Part of a small language model's weights: 11.7M parameters, 213M tokens.
Each number is 200 + 20 x the weight over its row's rms, rounded and kept within 0 to 999. Layers, rows and columns count from 0. The size before them is the row's rms in percent of the matrix's.

# o: layer 6 attention output (transposed), 256x256, rms 0.181, rows 152-204, columns 64-127
# v: layer 6 attention value, 256x256, rms 0.134, rows 153-204, columns 64-127
o152,099,203,197,258,169,204,210,194,153,202,177,223,180,204,198,181,196,171,218,195,176,225,209,180,217,193,195,200,199,202,218,208,188,207,196,163,192,205,206,218,215,243,196,159,191,191,211,166,220,184,202,194,174,188,213,206,193,228,233,196,229,177,183,186,205
v153,097,201,174,178,192,227,173,224,204,197,214,214,198,208,205,197,192,190,191,168,210,212,178,188,224,234,244,217,185,184,183,191,175,196,214,164,187,211,168,199,188,217,213,184,221,159,176,221,205,229,176,206,202,216,211,222,164,174,164,207,216,214,170,194,238
o153,102,220,174,213,211,191,193,225,172,236,213,194,197,195,198,212,192,228,200,188,195,181,207,179,180,201,209,207,194,208,218,217,205,219,197,191,189,194,162,195,187,208,204,192,170,199,135,201,204,191,221,198,216,163,206,226,199,182,236,182,205,169,221,172,208
v154,095,198,205,202,197,198,205,171,189,196,196,187,210,199,207,194,194,206,204,197,186,199,181,220,198,218,237,174,216,206,235,197,172,203,196,199,197,207,237,250,204,195,173,189,199,188,186,208,226,176,179,227,206,158,199,179,179,192,249,197,215,226,255,165,205
o154,104,191,178,173,222,209,240,216,198,172,234,229,209,204,208,167,218,217,233,229,205,186,199,205,218,200,183,203,217,199,232,180,180,218,171,209,220,205,190,191,194,179,205,187,161,211,212,224,195,179,209,192,237,198,218,144,210,183,170,188,182,180,185,180,188
v155,095,192,220,208,198,203,202,213,191,215,191,208,206,210,189,236,200,169,205,210,174,211,184,195,206,183,227,165,175,191,203,184,185,210,188,192,229,217,238,172,201,184,203,225,244,212,191,237,237,212,206,232,194,172,238,194,200,207,201,247,233,181,189,185,198
o155,100,177,208,190,209,170,199,217,196,179,207,175,212,233,177,218,215,168,199,180,194,166,213,216,237,164,165,245,177,216,207,198,196,231,206,196,202,166,190,223,213,174,164,204,186,196,188,173,238,193,223,190,219,252,189,190,183,211,210,204,207,217,211,159,217
v156,094,205,184,140,200,222,188,241,170,211,152,196,222,204,196,223,201,203,190,180,222,207,206,219,210,173,221,177,163,185,214,179,210,193,164,241,220,182,155,236,193,213,187,224,203,241,171,192,152,185,212,185,187,188,210,158,196,182,208,219,202,189,217,202,213
o156,102,181,218,207,203,180,204,211,228,164,183,206,220,222,203,195,174,211,209,188,182,171,183,181,211,212,197,189,213,180,200,252,224,222,213,235,163,166,193,191,161,223,205,185,170,182,192,215,212,179,179,222,202,235,205,241,201,196,172,205,176,205,194,190,220
v157,097,215,172,220,236,212,193,214,167,209,180,204,191,198,169,191,197,223,202,244,200,197,196,186,202,212,197,205,218,164,197,200,212,203,208,198,205,212,205,210,199,171,203,227,211,208,181,204,188,220,182,212,221,203,211,233,153,203,204,208,211,211,185,182,191
o157,097,220,208,203,181,224,191,210,229,186,215,182,202,213,188,220,193,210,204,209,202,196,237,212,156,214,188,174,198,200,231,219,187,242,171,214,200,203,185,224,215,175,226,218,216,198,216,192,196,235,210,225,196,203,228,247,187,216,190,203,204,193,176,182,199
v158,102,199,155,153,194,189,221,206,187,216,192,203,195,191,189,211,195,237,202,191,197,222,243,211,205,160,167,193,207,192,183,180,203,205,194,184,204,217,219,216,190,192,183,170,192,186,193,211,212,193,195,210,195,205,190,176,184,191,220,201,188,220,158,180,214
o158,106,186,210,202,167,258,188,185,208,196,201,202,189,229,201,190,210,215,207,198,196,218,185,196,195,182,216,198,193,184,243,208,235,197,223,218,215,192,186,211,187,204,200,194,193,183,172,225,213,191,210,196,185,181,204,216,235,227,185,196,222,223,199,197,180
v159,092,222,216,224,182,183,176,187,211,189,182,215,203,181,209,191,202,162,214,174,255,225,172,203,242,231,196,163,234,204,216,211,200,226,205,200,214,221,202,210,228,202,171,189,201,224,209,205,162,182,211,198,207,202,196,180,230,203,235,203,231,208,203,196,189
o159,101,191,206,266,234,176,215,202,211,212,214,170,211,217,219,199,221,242,189,199,185,195,194,218,202,176,212,231,162,238,242,222,211,190,224,170,169,207,191,232,212,208,203,200,206,199,189,180,220,216,209,181,222,205,195,167,177,190,207,151,159,213,202,220,194
v160,097,157,187,212,220,204,193,218,208,217,232,184,227,202,231,207,214,210,202,187,180,156,191,180,217,198,201,194,196,179,225,210,205,191,198,192,202,194,236,204,203,208,151,192,179,203,222,216,184,220,160,205,209,202,201,215,184,207,190,190,158,181,200,227,179
o160,102,228,208,194,173,218,190,188,203,217,207,183,192,201,191,206,197,194,187,187,211,177,167,193,197,225,217,151,219,205,215,210,161,167,200,186,184,237,200,243,188,162,236,212,191,194,179,215,191,224,152,172,207,208,203,209,200,181,206,197,206,183,222,222,210
v161,098,188,184,176,189,175,166,193,198,228,212,204,215,206,178,204,211,192,188,198,224,178,209,192,193,189,161,205,195,224,191,256,186,196,189,248,195,222,187,217,219,199,171,168,235,155,214,210,199,211,227,220,208,196,178,200,200,217,216,183,166,217,183,211,211
o161,102,180,213,218,206,241,213,186,213,198,185,181,242,185,197,202,212,221,214,196,207,214,197,193,236,225,193,201,236,190,194,198,219,198,215,195,182,197,162,198,188,155,176,215,214,188,180,196,185,174,217,206,191,198,230,219,154,195,154,214,168,215,211,181,205
v162,095,169,175,197,219,194,231,224,180,235,196,174,222,205,198,232,201,188,183,198,170,217,162,191,195,190,193,227,197,213,186,194,191,212,199,196,209,248,206,208,192,218,210,220,206,237,218,234,207,216,216,167,207,192,174,210,195,187,204,189,224,209,187,234,190
o162,100,224,211,226,153,196,201,166,216,209,137,206,185,202,210,179,201,205,183,191,220,188,187,196,173,179,191,228,196,204,208,186,198,216,203,202,202,216,196,193,208,205,226,219,200,188,184,208,226,154,193,191,188,151,221,166,231,181,184,197,189,221,205,182,210
v163,100,217,192,233,212,212,186,182,201,187,220,195,231,217,198,198,211,208,185,196,205,169,250,219,173,232,166,195,199,198,193,183,230,197,216,189,204,209,228,170,193,169,219,191,194,208,217,192,217,207,226,207,207,205,197,171,216,216,178,197,209,217,209,203,206
o163,107,173,195,187,205,202,201,203,164,216,165,189,190,223,229,221,202,145,209,201,216,187,200,183,191,196,222,235,178,175,197,176,201,166,161,220,190,213,180,227,217,170,205,198,204,215,158,189,181,230,189,159,213,175,172,182,231,219,208,172,171,240,163,214,211
v164,096,243,197,186,209,250,175,174,183,210,189,213,194,187,186,176,198,236,208,206,234,164,182,199,200,188,191,207,186,215,197,206,201,205,167,208,191,214,198,214,195,196,193,190,182,177,229,206,223,217,228,163,207,199,183,192,211,193,196,189,148,206,226,185,216
o164,104,172,140,178,182,203,194,200,203,168,197,196,204,195,182,203,193,188,208,191,226,215,185,195,201,195,193,187,199,181,190,195,188,211,156,191,183,171,235,203,194,200,178,207,242,202,182,190,224,209,212,249,193,179,198,226,183,203,166,201,198,192,198,210,184
v165,096,215,199,216,188,219,177,200,178,234,223,191,166,201,220,200,160,174,182,191,228,165,186,206,183,191,195,183,232,209,189,171,201,248,184,196,247,167,165,175,189,198,178,183,196,199,199,216,192,208,207,193,221,213,186,210,208,214,196,199,197,193,198,185,204
o165,103,223,203,193,171,186,216,194,217,217,207,227,198,202,222,204,211,219,229,253,216,207,195,205,231,194,185,208,197,209,223,226,238,220,198,216,167,210,220,221,186,199,211,204,208,210,181,194,225,202,196,210,195,206,193,199,192,156,198,233,209,206,205,207,165
v166,099,217,176,177,232,189,202,163,185,216,197,193,219,190,207,201,176,202,209,189,201,219,146,206,197,180,207,157,226,207,177,183,220,226,204,205,194,208,223,220,201,180,184,198,205,205,233,197,205,198,208,209,208,197,219,219,197,200,188,163,199,150,214,165,193
o166,102,175,193,196,194,188,180,201,209,221,183,195,176,163,221,207,200,224,171,213,230,186,205,204,222,206,182,219,181,189,190,203,201,223,206,189,226,168,198,169,176,145,186,174,202,196,170,231,187,218,201,174,179,232,187,209,172,196,191,204,180,219,202,159,162
v167,106,208,188,233,168,210,209,194,214,209,202,183,196,217,209,241,226,184,195,197,225,208,194,179,188,186,198,203,213,224,175,155,220,173,192,205,214,214,177,186,233,213,169,209,185,198,197,220,197,224,224,168,170,208,187,197,213,154,188,203,198,205,181,208,157
o167,108,192,221,206,178,200,206,190,212,212,204,177,190,177,199,197,205,232,214,178,199,200,187,192,188,183,226,176,208,229,195,209,197,163,226,218,173,213,193,221,262,236,204,192,207,254,206,210,181,194,172,194,193,164,203,195,196,204,209,174,171,181,198,203,244
v168,102,191,202,216,173,219,211,172,192,158,197,195,204,183,223,200,188,189,212,203,198,185,207,193,181,192,213,213,201,194,216,241,215,164,213,215,169,206,194,202,181,248,178,226,198,232,191,200,161,190,180,209,199,222,247,198,236,174,199,163,193,174,172,201,197
o168,103,223,232,202,212,183,192,208,249,186,188,210,202,182,172,179,197,201,188,183,224,175,221,224,190,225,213,194,200,210,139,176,187,189,229,196,193,229,210,186,208,179,209,221,235,191,183,203,209,176,220,213,196,200,181,210,226,223,207,201,217,204,166,185,199
v169,098,208,199,189,207,219,164,208,226,168,191,194,189,189,209,206,192,227,212,201,235,200,205,184,207,201,224,198,190,168,194,201,209,210,171,195,170,206,220,205,197,213,187,204,202,183,240,196,229,189,190,226,189,220,172,185,161,177,209,212,230,203,177,233,213
o169,107,199,212,192,140,213,180,196,209,222,192,209,199,188,215,235,197,190,219,190,194,181,217,216,198,199,190,209,211,210,207,203,199,179,205,208,203,178,190,187,200,224,193,204,198,208,167,210,177,199,218,207,208,158,233,243,150,213,208,182,199,192,199,209,203
v170,093,212,189,232,190,187,214,176,215,222,192,233,199,182,172,177,227,184,226,213,203,177,187,218,221,207,195,197,202,241,220,199,210,219,195,225,192,210,178,217,205,224,241,201,206,199,183,192,217,216,203,236,206,263,203,239,259,219,191,186,184,208,183,203,221
o170,097,203,168,192,178,202,206,191,222,156,197,174,222,140,211,204,198,206,230,201,173,213,211,206,186,199,196,166,198,191,202,211,199,208,203,181,204,188,228,229,186,186,192,192,193,242,167,225,204,227,221,188,204,164,168,153,185,192,192,190,220,187,206,188,216
v171,097,227,178,218,208,218,211,216,185,237,192,214,225,186,203,191,207,211,219,244,218,211,189,211,206,244,205,193,163,180,206,248,197,188,190,204,205,194,176,221,266,166,191,212,218,173,216,198,210,212,238,215,200,196,177,214,194,228,209,174,216,199,172,245,208
o171,102,232,202,153,195,184,193,192,216,192,243,216,166,218,175,203,166,223,209,201,186,200,189,192,210,212,194,187,186,202,199,156,202,237,197,236,243,207,204,195,170,166,194,207,206,178,158,206,199,252,189,194,212,181,226,230,198,199,209,198,193,201,208,217,204
v172,102,214,222,205,172,222,210,213,222,203,211,172,188,183,208,164,237,198,191,188,222,166,188,201,175,211,192,218,212,192,170,203,207,181,196,183,185,232,222,188,181,216,233,219,204,177,206,156,216,192,167,223,209,235,184,186,200,221,215,201,186,238,192,203,233
o172,107,240,205,219,223,216,191,200,216,188,195,203,205,232,176,216,197,213,230,232,177,212,237,194,204,216,203,162,186,199,188,185,182,197,211,190,208,242,173,188,194,248,197,183,197,223,209,238,172,181,212,200,233,204,191,186,174,172,221,163,190,187,178,225,184
v173,095,167,195,199,193,193,181,170,190,172,179,178,213,224,230,209,202,238,188,238,211,242,199,157,206,199,199,198,166,196,232,193,214,241,182,206,197,191,169,198,208,181,174,214,221,192,206,181,149,239,207,193,209,216,205,199,159,230,211,200,211,204,221,178,205
o173,099,194,206,203,193,214,260,213,197,168,211,212,180,209,224,177,204,196,212,201,191,179,198,183,181,197,184,198,231,189,214,204,197,201,187,207,175,179,256,172,181,236,195,258,238,224,175,221,221,213,206,206,219,200,213,219,229,216,217,204,216,201,208,209,182
v174,103,176,193,191,202,218,231,205,184,193,158,210,230,177,171,204,193,223,215,189,200,211,229,204,176,162,217,179,218,206,232,211,175,189,231,188,219,190,171,195,191,218,228,211,176,201,198,209,172,224,210,197,211,220,183,185,218,187,239,188,191,229,206,204,203
o174,106,186,194,196,217,192,200,176,180,220,150,217,222,224,232,167,197,211,158,211,216,222,195,236,210,188,185,176,177,201,195,221,207,202,180,213,181,164,186,194,181,224,208,198,160,224,177,206,211,177,207,209,212,182,153,167,197,215,182,245,222,227,191,172,218
v175,101,178,159,205,197,175,195,202,192,186,200,211,168,187,188,196,190,181,188,185,193,198,222,200,197,207,174,211,210,182,214,211,265,218,230,200,179,179,165,180,167,198,182,196,194,189,231,198,152,182,195,197,155,192,255,191,216,196,232,164,199,210,194,203,176
o175,111,195,155,207,209,235,186,197,217,201,197,218,207,190,202,210,176,220,197,197,194,177,183,214,182,200,200,217,189,223,184,229,204,171,182,209,181,236,197,231,212,180,207,186,236,184,197,187,227,218,162,192,229,242,198,236,221,222,194,229,203,181,232,160,190
v176,090,178,213,209,191,182,200,197,178,208,196,169,209,250,243,198,215,203,200,205,192,252,218,201,215,192,214,205,173,195,196,205,179,198,191,224,169,190,203,206,187,227,224,183,245,187,217,200,193,253,213,221,207,185,227,203,197,224,185,204,188,183,226,171,195
o176,100,197,169,214,208,228,198,180,224,202,222,187,168,183,211,181,187,181,193,199,197,192,199,171,202,208,203,236,202,214,212,215,201,188,215,206,220,199,156,214,187,191,194,201,157,194,190,203,188,180,184,195,219,201,219,223,207,214,225,196,177,185,230,170,213
v177,098,206,185,226,205,204,199,242,197,193,218,174,216,181,210,191,217,189,192,177,188,208,242,150,204,209,191,192,229,198,197,181,195,160,205,175,210,201,207,188,211,189,220,205,186,205,235,204,189,186,225,197,207,201,156,207,197,217,209,214,234,221,178,218,201
o177,105,188,202,210,219,198,191,204,188,204,222,203,209,230,230,203,166,182,245,181,204,192,207,216,195,175,192,179,212,201,185,205,197,182,221,177,193,203,188,249,222,216,230,203,237,205,190,226,200,202,211,228,185,211,216,172,211,179,211,208,218,209,197,192,206
v178,100,201,210,221,205,175,200,179,243,215,230,202,191,202,209,206,155,221,186,220,207,228,179,263,232,205,214,204,211,188,174,206,202,183,212,213,191,234,233,165,194,223,172,167,239,195,205,214,207,185,185,201,167,192,194,206,190,211,197,219,185,184,198,208,215
o178,104,190,244,176,169,197,216,210,212,205,182,212,233,219,189,206,176,200,169,224,216,209,191,209,208,213,198,219,221,201,170,186,235,212,190,212,210,165,156,202,226,227,202,182,208,196,187,195,215,197,197,213,189,179,155,204,203,203,213,198,169,220,177,182,186
v179,096,217,142,197,181,231,215,193,233,219,208,206,234,227,204,166,186,184,174,198,197,203,205,204,183,221,200,212,220,220,180,173,173,205,177,162,204,184,222,187,164,178,171,162,183,172,168,205,208,186,230,183,214,219,232,198,200,209,186,216,168,215,160,219,189
o179,104,212,205,226,178,218,202,168,176,193,238,212,209,190,238,180,196,179,200,204,226,173,195,189,180,197,208,234,197,187,137,213,180,189,203,203,206,212,180,192,190,222,206,171,171,190,182,189,207,198,191,196,206,184,196,174,202,248,195,201,193,219,186,156,207
v180,100,199,204,194,215,254,204,204,185,207,183,212,223,212,193,214,191,191,220,232,202,245,178,204,238,179,218,213,172,190,206,184,221,196,207,194,208,191,211,200,215,173,202,226,192,202,188,204,189,226,192,214,199,170,185,219,219,173,214,215,186,212,160,225,167
o180,104,178,209,209,193,169,156,181,223,215,198,164,179,213,186,191,188,162,224,208,207,181,203,195,212,249,192,193,199,215,232,215,228,231,210,238,190,162,239,170,173,200,206,210,224,184,161,230,180,206,193,180,209,210,238,190,206,202,216,197,191,179,202,208,186
v181,104,170,230,176,203,216,200,189,194,185,167,201,239,238,230,184,206,187,216,228,224,184,194,213,191,200,205,193,215,188,171,202,197,208,170,191,187,209,201,195,239,199,194,218,186,194,195,181,186,213,202,184,211,162,229,182,201,170,155,190,192,203,209,196,210
o181,104,197,196,204,181,209,196,214,212,208,201,206,217,210,203,203,167,197,172,205,191,191,235,204,189,230,200,184,177,211,195,192,196,206,198,201,228,200,243,186,197,178,225,216,199,194,213,190,192,191,216,221,195,217,202,137,201,224,210,191,211,211,188,228,225
v182,093,196,212,177,219,204,232,206,229,205,197,178,234,197,231,217,165,183,178,224,175,227,218,187,191,169,197,262,189,181,189,189,220,233,205,224,214,215,166,152,197,170,186,195,189,203,207,197,180,197,209,175,172,182,218,189,198,220,209,199,200,200,202,166,186
o182,101,203,210,224,206,196,210,187,212,198,189,220,241,225,229,187,201,201,210,234,196,176,183,181,196,186,199,203,220,214,207,228,208,186,201,197,178,194,223,181,168,197,194,236,214,212,197,163,187,178,172,170,171,214,216,163,213,158,202,208,246,197,201,204,204
v183,100,197,211,203,184,193,228,198,229,218,191,251,208,227,208,222,206,202,223,232,190,193,211,199,240,181,198,217,193,207,182,218,157,221,201,155,212,215,178,216,166,241,225,182,200,216,201,219,211,208,197,189,237,178,226,193,220,196,254,245,211,234,184,201,204
o183,104,198,205,191,190,179,182,169,184,213,212,183,188,212,186,169,238,226,212,173,192,218,206,199,147,227,218,197,202,196,217,189,229,207,208,181,205,217,197,189,195,218,186,221,171,194,205,231,202,172,239,169,182,189,189,174,221,192,183,190,193,204,220,159,201
v184,095,230,231,166,201,212,199,226,209,203,243,204,167,207,197,177,177,227,203,216,197,198,203,224,208,209,153,210,180,207,206,191,181,186,176,180,155,201,177,194,192,208,210,194,194,192,178,190,212,163,178,188,236,159,204,225,202,249,205,206,191,179,241,218,176
o184,100,195,191,204,200,195,206,178,225,192,220,219,227,199,217,208,232,231,184,197,198,183,196,198,193,209,192,201,213,167,208,175,213,172,193,188,156,200,232,202,214,206,177,231,231,213,197,203,190,222,227,175,231,233,208,210,189,195,229,182,226,184,174,221,214
v185,101,155,227,189,223,235,179,203,205,207,162,158,197,181,220,182,200,194,199,185,183,225,209,155,195,199,241,200,206,166,203,212,187,190,215,180,195,219,195,221,196,203,220,205,185,220,210,212,151,164,182,185,174,220,187,206,197,203,178,184,223,232,209,188,198
o185,103,164,179,219,202,197,207,223,173,184,208,197,171,229,191,194,194,194,188,209,223,162,185,215,202,193,199,167,209,187,187,162,195,185,173,201,201,202,182,217,213,232,226,184,201,192,197,223,200,189,215,250,180,218,236,234,189,200,193,204,233,213,203,216,171
v186,096,208,216,209,191,229,186,200,197,202,185,191,198,216,193,186,206,212,182,182,184,188,214,189,203,199,192,224,219,184,188,246,210,215,179,201,212,168,237,230,199,171,214,212,191,201,242,181,200,189,219,218,226,205,197,192,214,212,188,251,200,183,227,178,212
o186,099,204,201,216,173,194,199,207,212,209,155,207,179,191,167,219,191,186,178,209,244,166,197,186,194,213,211,214,187,201,218,166,174,174,218,189,179,210,183,237,230,208,167,198,218,214,166,211,191,225,195,230,172,214,212,198,188,223,182,208,216,213,198,172,208
v187,098,228,188,206,188,252,187,188,203,228,213,199,209,218,200,231,200,215,209,216,155,221,183,175,220,175,198,177,176,201,174,221,220,208,236,167,185,203,171,206,223,189,170,201,200,204,198,198,189,217,204,203,214,176,194,201,206,199,208,184,219,203,214,211,211
o187,108,207,195,213,223,196,203,181,204,208,183,202,196,235,193,185,244,215,192,187,188,159,227,189,210,212,196,201,240,176,192,213,180,198,171,212,211,213,217,226,154,193,204,195,206,191,196,211,233,221,188,194,224,222,235,204,210,186,169,199,181,229,175,198,174
v188,105,201,200,215,166,135,204,199,237,240,226,170,221,187,216,209,166,175,191,216,192,187,215,177,199,212,214,217,203,179,158,196,185,180,221,225,205,177,228,194,204,218,214,163,212,229,219,190,221,177,218,201,182,193,161,202,199,175,204,185,184,215,194,223,210
o188,111,191,187,200,177,181,194,179,213,186,216,196,207,254,211,221,197,180,233,217,178,183,199,192,162,209,231,223,215,181,206,177,197,207,215,221,224,186,188,174,194,200,203,179,218,197,171,203,203,187,225,182,204,189,193,205,217,234,199,210,160,207,163,185,230
v189,101,189,228,199,196,232,237,196,204,208,254,205,223,184,185,219,160,197,187,172,233,232,212,191,249,199,207,182,184,217,212,197,208,189,219,234,192,186,192,193,188,187,215,201,180,233,201,217,182,207,203,168,182,206,163,202,181,255,212,173,216,190,215,187,233
o189,109,214,175,193,177,197,173,237,182,181,189,214,195,214,203,188,183,210,203,207,226,192,228,216,195,234,188,227,209,210,185,228,188,201,189,201,185,234,180,222,199,221,184,230,188,205,212,196,193,204,224,174,182,200,173,222,196,181,186,223,235,191,177,189,190
v190,094,197,225,229,228,207,172,192,219,186,195,172,209,209,176,189,183,212,166,219,214,194,212,215,208,244,182,196,195,220,230,171,218,216,216,196,223,246,168,176,211,174,216,217,185,175,199,201,216,173,240,182,166,192,180,210,189,186,202,185,205,212,209,231,185
o190,101,187,241,172,208,186,219,195,188,224,216,194,209,215,182,161,215,162,199,230,206,200,211,140,213,186,199,202,215,207,247,197,231,204,176,200,203,222,231,169,214,210,177,231,206,197,193,178,191,227,231,184,267,199,184,223,204,199,202,214,182,188,198,190,200
v191,102,199,202,176,173,197,200,186,196,227,205,208,210,198,185,208,234,195,196,220,213,237,186,178,222,190,233,211,188,204,226,219,189,168,198,177,201,188,183,194,186,217,186,189,212,181,182,217,185,180,182,192,170,219,218,200,162,212,185,191,211,208,169,212,195
o191,112,202,177,197,161,141,168,163,228,189,189,182,221,202,214,237,203,212,206,196,208,202,211,232,233,200,195,166,179,203,228,181,185,174,191,218,253,235,163,182,204,220,188,208,204,216,231,172,188,200,199,210,231,230,183,202,218,175,188,229,177,197,227,199,194
v192,102,218,183,207,212,172,194,222,197,190,218,204,213,178,178,194,170,172,235,204,190,249,187,182,168,201,216,220,153,225,208,180,177,191,244,194,214,201,216,189,208,203,180,197,252,205,207,242,173,194,202,163,199,192,177,201,223,195,173,202,193,178,238,188,202
o192,103,198,190,208,189,207,190,198,194,217,202,226,225,218,194,176,235,203,186,177,222,174,173,225,208,219,240,203,235,176,202,247,172,214,205,193,240,197,204,219,190,210,210,222,226,206,204,174,202,166,209,198,215,222,169,240,184,207,173,170,217,228,209,202,222
v193,096,189,229,215,183,178,194,184,225,216,200,200,212,213,205,207,200,218,182,228,204,209,207,149,222,188,193,233,217,176,208,147,193,217,194,189,219,183,191,201,222,250,182,182,198,221,208,213,219,238,218,172,171,216,201,186,195,198,171,196,184,182,242,203,198
o193,104,171,176,212,178,196,182,144,193,194,191,197,191,194,193,214,223,166,204,212,197,236,173,239,185,233,158,213,225,210,220,221,231,190,171,204,201,178,175,208,226,185,218,203,208,184,169,198,186,192,207,197,212,162,191,165,180,208,240,222,194,222,175,234,189
v194,094,197,202,186,187,199,155,191,201,192,193,203,163,221,198,203,229,192,184,233,203,216,211,208,190,190,170,165,217,190,205,194,186,199,232,230,216,195,220,193,204,210,200,176,182,190,225,191,202,192,167,194,170,209,235,197,229,201,211,175,173,243,204,211,183
o194,102,202,182,205,199,213,211,177,181,222,220,211,191,199,239,207,170,237,218,232,164,222,176,207,193,157,228,207,181,195,197,181,187,198,183,200,186,213,180,199,197,164,230,227,222,147,202,188,217,234,175,217,197,209,201,193,195,182,217,202,168,169,174,217,184
v195,106,186,206,209,180,193,212,191,235,179,196,224,244,194,176,206,208,192,212,213,208,179,174,204,202,182,201,235,223,208,209,209,199,209,191,198,213,219,194,229,186,182,220,207,185,202,232,202,185,183,231,199,212,187,194,239,198,206,172,194,242,194,199,180,159
o195,109,217,174,163,192,167,181,213,185,193,185,179,196,218,192,204,213,194,168,213,192,209,203,220,175,239,193,213,223,207,197,215,215,232,232,208,198,199,234,213,188,216,202,232,185,181,247,206,206,215,207,206,189,183,189,204,190,195,234,214,209,218,210,198,189
v196,097,207,180,217,189,195,208,212,159,199,187,208,201,197,226,209,217,193,207,222,189,173,203,186,186,186,173,177,202,202,247,204,172,181,200,174,182,191,183,179,190,208,205,234,190,203,184,181,196,212,177,211,224,190,198,179,199,199,153,180,227,196,194,190,198
o196,101,219,208,195,232,184,222,216,198,184,194,199,183,197,209,205,204,208,237,187,163,198,184,204,172,193,179,194,196,177,172,179,217,203,195,191,218,206,211,216,205,198,212,185,185,238,218,188,164,240,168,193,179,190,214,184,207,173,196,216,215,241,208,196,202
v197,099,230,213,209,198,215,209,220,235,219,215,204,212,224,227,214,196,212,204,177,204,190,148,217,192,214,204,198,241,185,228,204,216,221,192,201,214,216,208,165,186,195,202,215,194,172,220,215,232,211,201,164,201,211,219,188,176,217,182,226,184,204,183,214,202
o197,105,197,240,193,216,211,187,180,222,186,160,191,198,250,184,206,186,191,227,196,193,203,183,174,201,223,233,202,157,247,183,219,198,178,207,189,201,199,188,213,201,196,150,197,198,218,174,184,162,227,190,184,205,209,154,231,168,226,204,186,224,196,220,189,214
v198,100,174,189,196,170,256,193,176,208,214,169,197,216,171,162,207,203,214,206,210,209,199,209,162,210,172,185,178,215,214,182,180,164,190,214,242,208,230,185,212,172,162,219,203,208,253,183,208,219,171,180,181,200,174,204,197,215,173,209,212,199,172,189,201,198
o198,105,179,217,192,223,196,168,207,197,200,201,169,204,186,215,183,200,217,168,185,205,194,224,201,175,187,199,241,216,224,173,217,231,238,181,175,185,229,209,214,217,209,180,219,215,155,209,212,178,186,210,205,210,233,209,196,193,196,211,197,182,227,154,188,208
v199,095,193,216,188,183,181,242,212,224,218,224,204,173,209,220,178,212,186,203,208,171,213,214,200,210,185,230,218,200,211,219,177,204,234,178,159,232,139,202,215,249,173,146,229,197,231,207,206,225,235,206,188,195,211,181,218,197,174,195,184,190,208,202,203,214
o199,103,180,212,224,227,182,161,155,192,214,210,204,196,192,186,232,239,196,187,177,220,204,185,203,206,211,208,228,168,207,186,204,190,196,226,203,206,172,195,264,202,200,243,185,252,183,195,211,200,192,178,189,247,219,196,202,209,206,167,246,192,194,199,198,209
v200,097,196,204,211,180,231,203,204,199,205,195,205,208,187,190,191,186,215,203,169,170,173,188,225,228,218,198,168,188,196,191,198,211,178,189,202,180,215,177,190,191,222,171,196,209,189,202,175,221,189,172,214,235,164,175,204,208,205,201,189,189,234,199,198,188
o200,107,185,206,201,177,204,236,232,209,210,212,196,227,218,176,218,207,214,192,189,226,203,213,206,203,201,191,162,186,205,199,193,221,186,202,187,197,179,218,195,209,213,210,201,224,214,184,202,199,227,155,177,229,197,201,187,165,212,222,171,188,158,197,188,169
v201,097,194,207,212,203,246,223,215,181,179,192,218,175,195,196,172,194,190,216,218,204,193,153,176,224,208,225,204,206,203,205,196,181,214,198,212,229,233,170,214,218,203,195,211,189,219,208,201,267,188,178,208,204,178,225,172,193,167,207,243,217,171,183,165,207
o201,101,222,192,205,191,206,184,226,216,196,185,194,198,206,217,183,207,216,199,219,213,214,207,229,209,198,156,176,194,196,200,183,242,234,186,211,183,186,195,209,206,213,168,235,242,208,205,207,158,179,220,204,209,214,194,209,219,237,228,200,194,188,187,212,197
v202,102,184,183,222,187,192,164,182,174,200,219,188,212,184,198,221,184,208,223,180,209,222,211,219,202,191,177,166,193,175,179,197,212,231,218,193,144,204,188,159,228,195,198,200,191,240,193,225,199,223,184,177,230,199,224,197,193,188,217,220,225,181,190,178,197
o202,103,195,199,204,194,206,225,201,195,206,196,216,189,194,204,198,186,222,224,196,215,186,191,209,211,182,246,230,210,186,176,207,214,226,159,201,179,191,179,185,178,216,192,185,184,206,187,204,227,162,154,191,200,193,181,198,221,193,210,214,229,243,194,190,247
v203,097,193,178,219,217,220,223,222,244,219,199,199,208,178,175,179,196,197,201,249,219,210,215,195,206,182,218,210,185,176,167,225,245,219,196,195,219,208,182,189,187,247,205,163,210,189,222,202,162,199,242,235,202,201,221,209,202,212,206,213,210,226,204,161,195
o203,102,213,186,180,154,193,181,189,199,180,195,232,216,198,212,193,210,220,194,215,205,197,204,207,195,206,206,190,196,185,220,225,178,230,209,202,217,191,197,228,204,198,204,225,182,223,159,211,218,210,211,196,185,210,235,208,199,222,222,174,240,226,216,197,230
v204,104,190,180,171,186,248,213,189,251,197,177,233,201,204,163,159,193,192,198,260,212,192,175,206,214,189,182,192,211,173,236,223,164,190,184,162,196,231,169,200,210,182,202,213,186,166,178,183,239,190,217,187,201,202,180,197,183,216,209,191,244,195,226,181,189
o204,105,209,200,209,192,173,232,235,227,200,181,188,184,205,214,201,219,234,205,241,202,217,214,198,218,245,166,212,193,200,205,229,196,235,222,193,209,217,190,213,147,220,194,218,202,219,209,219,185,231,230,203,226,195,195,167,210,166,174,169,187,215,215,178,219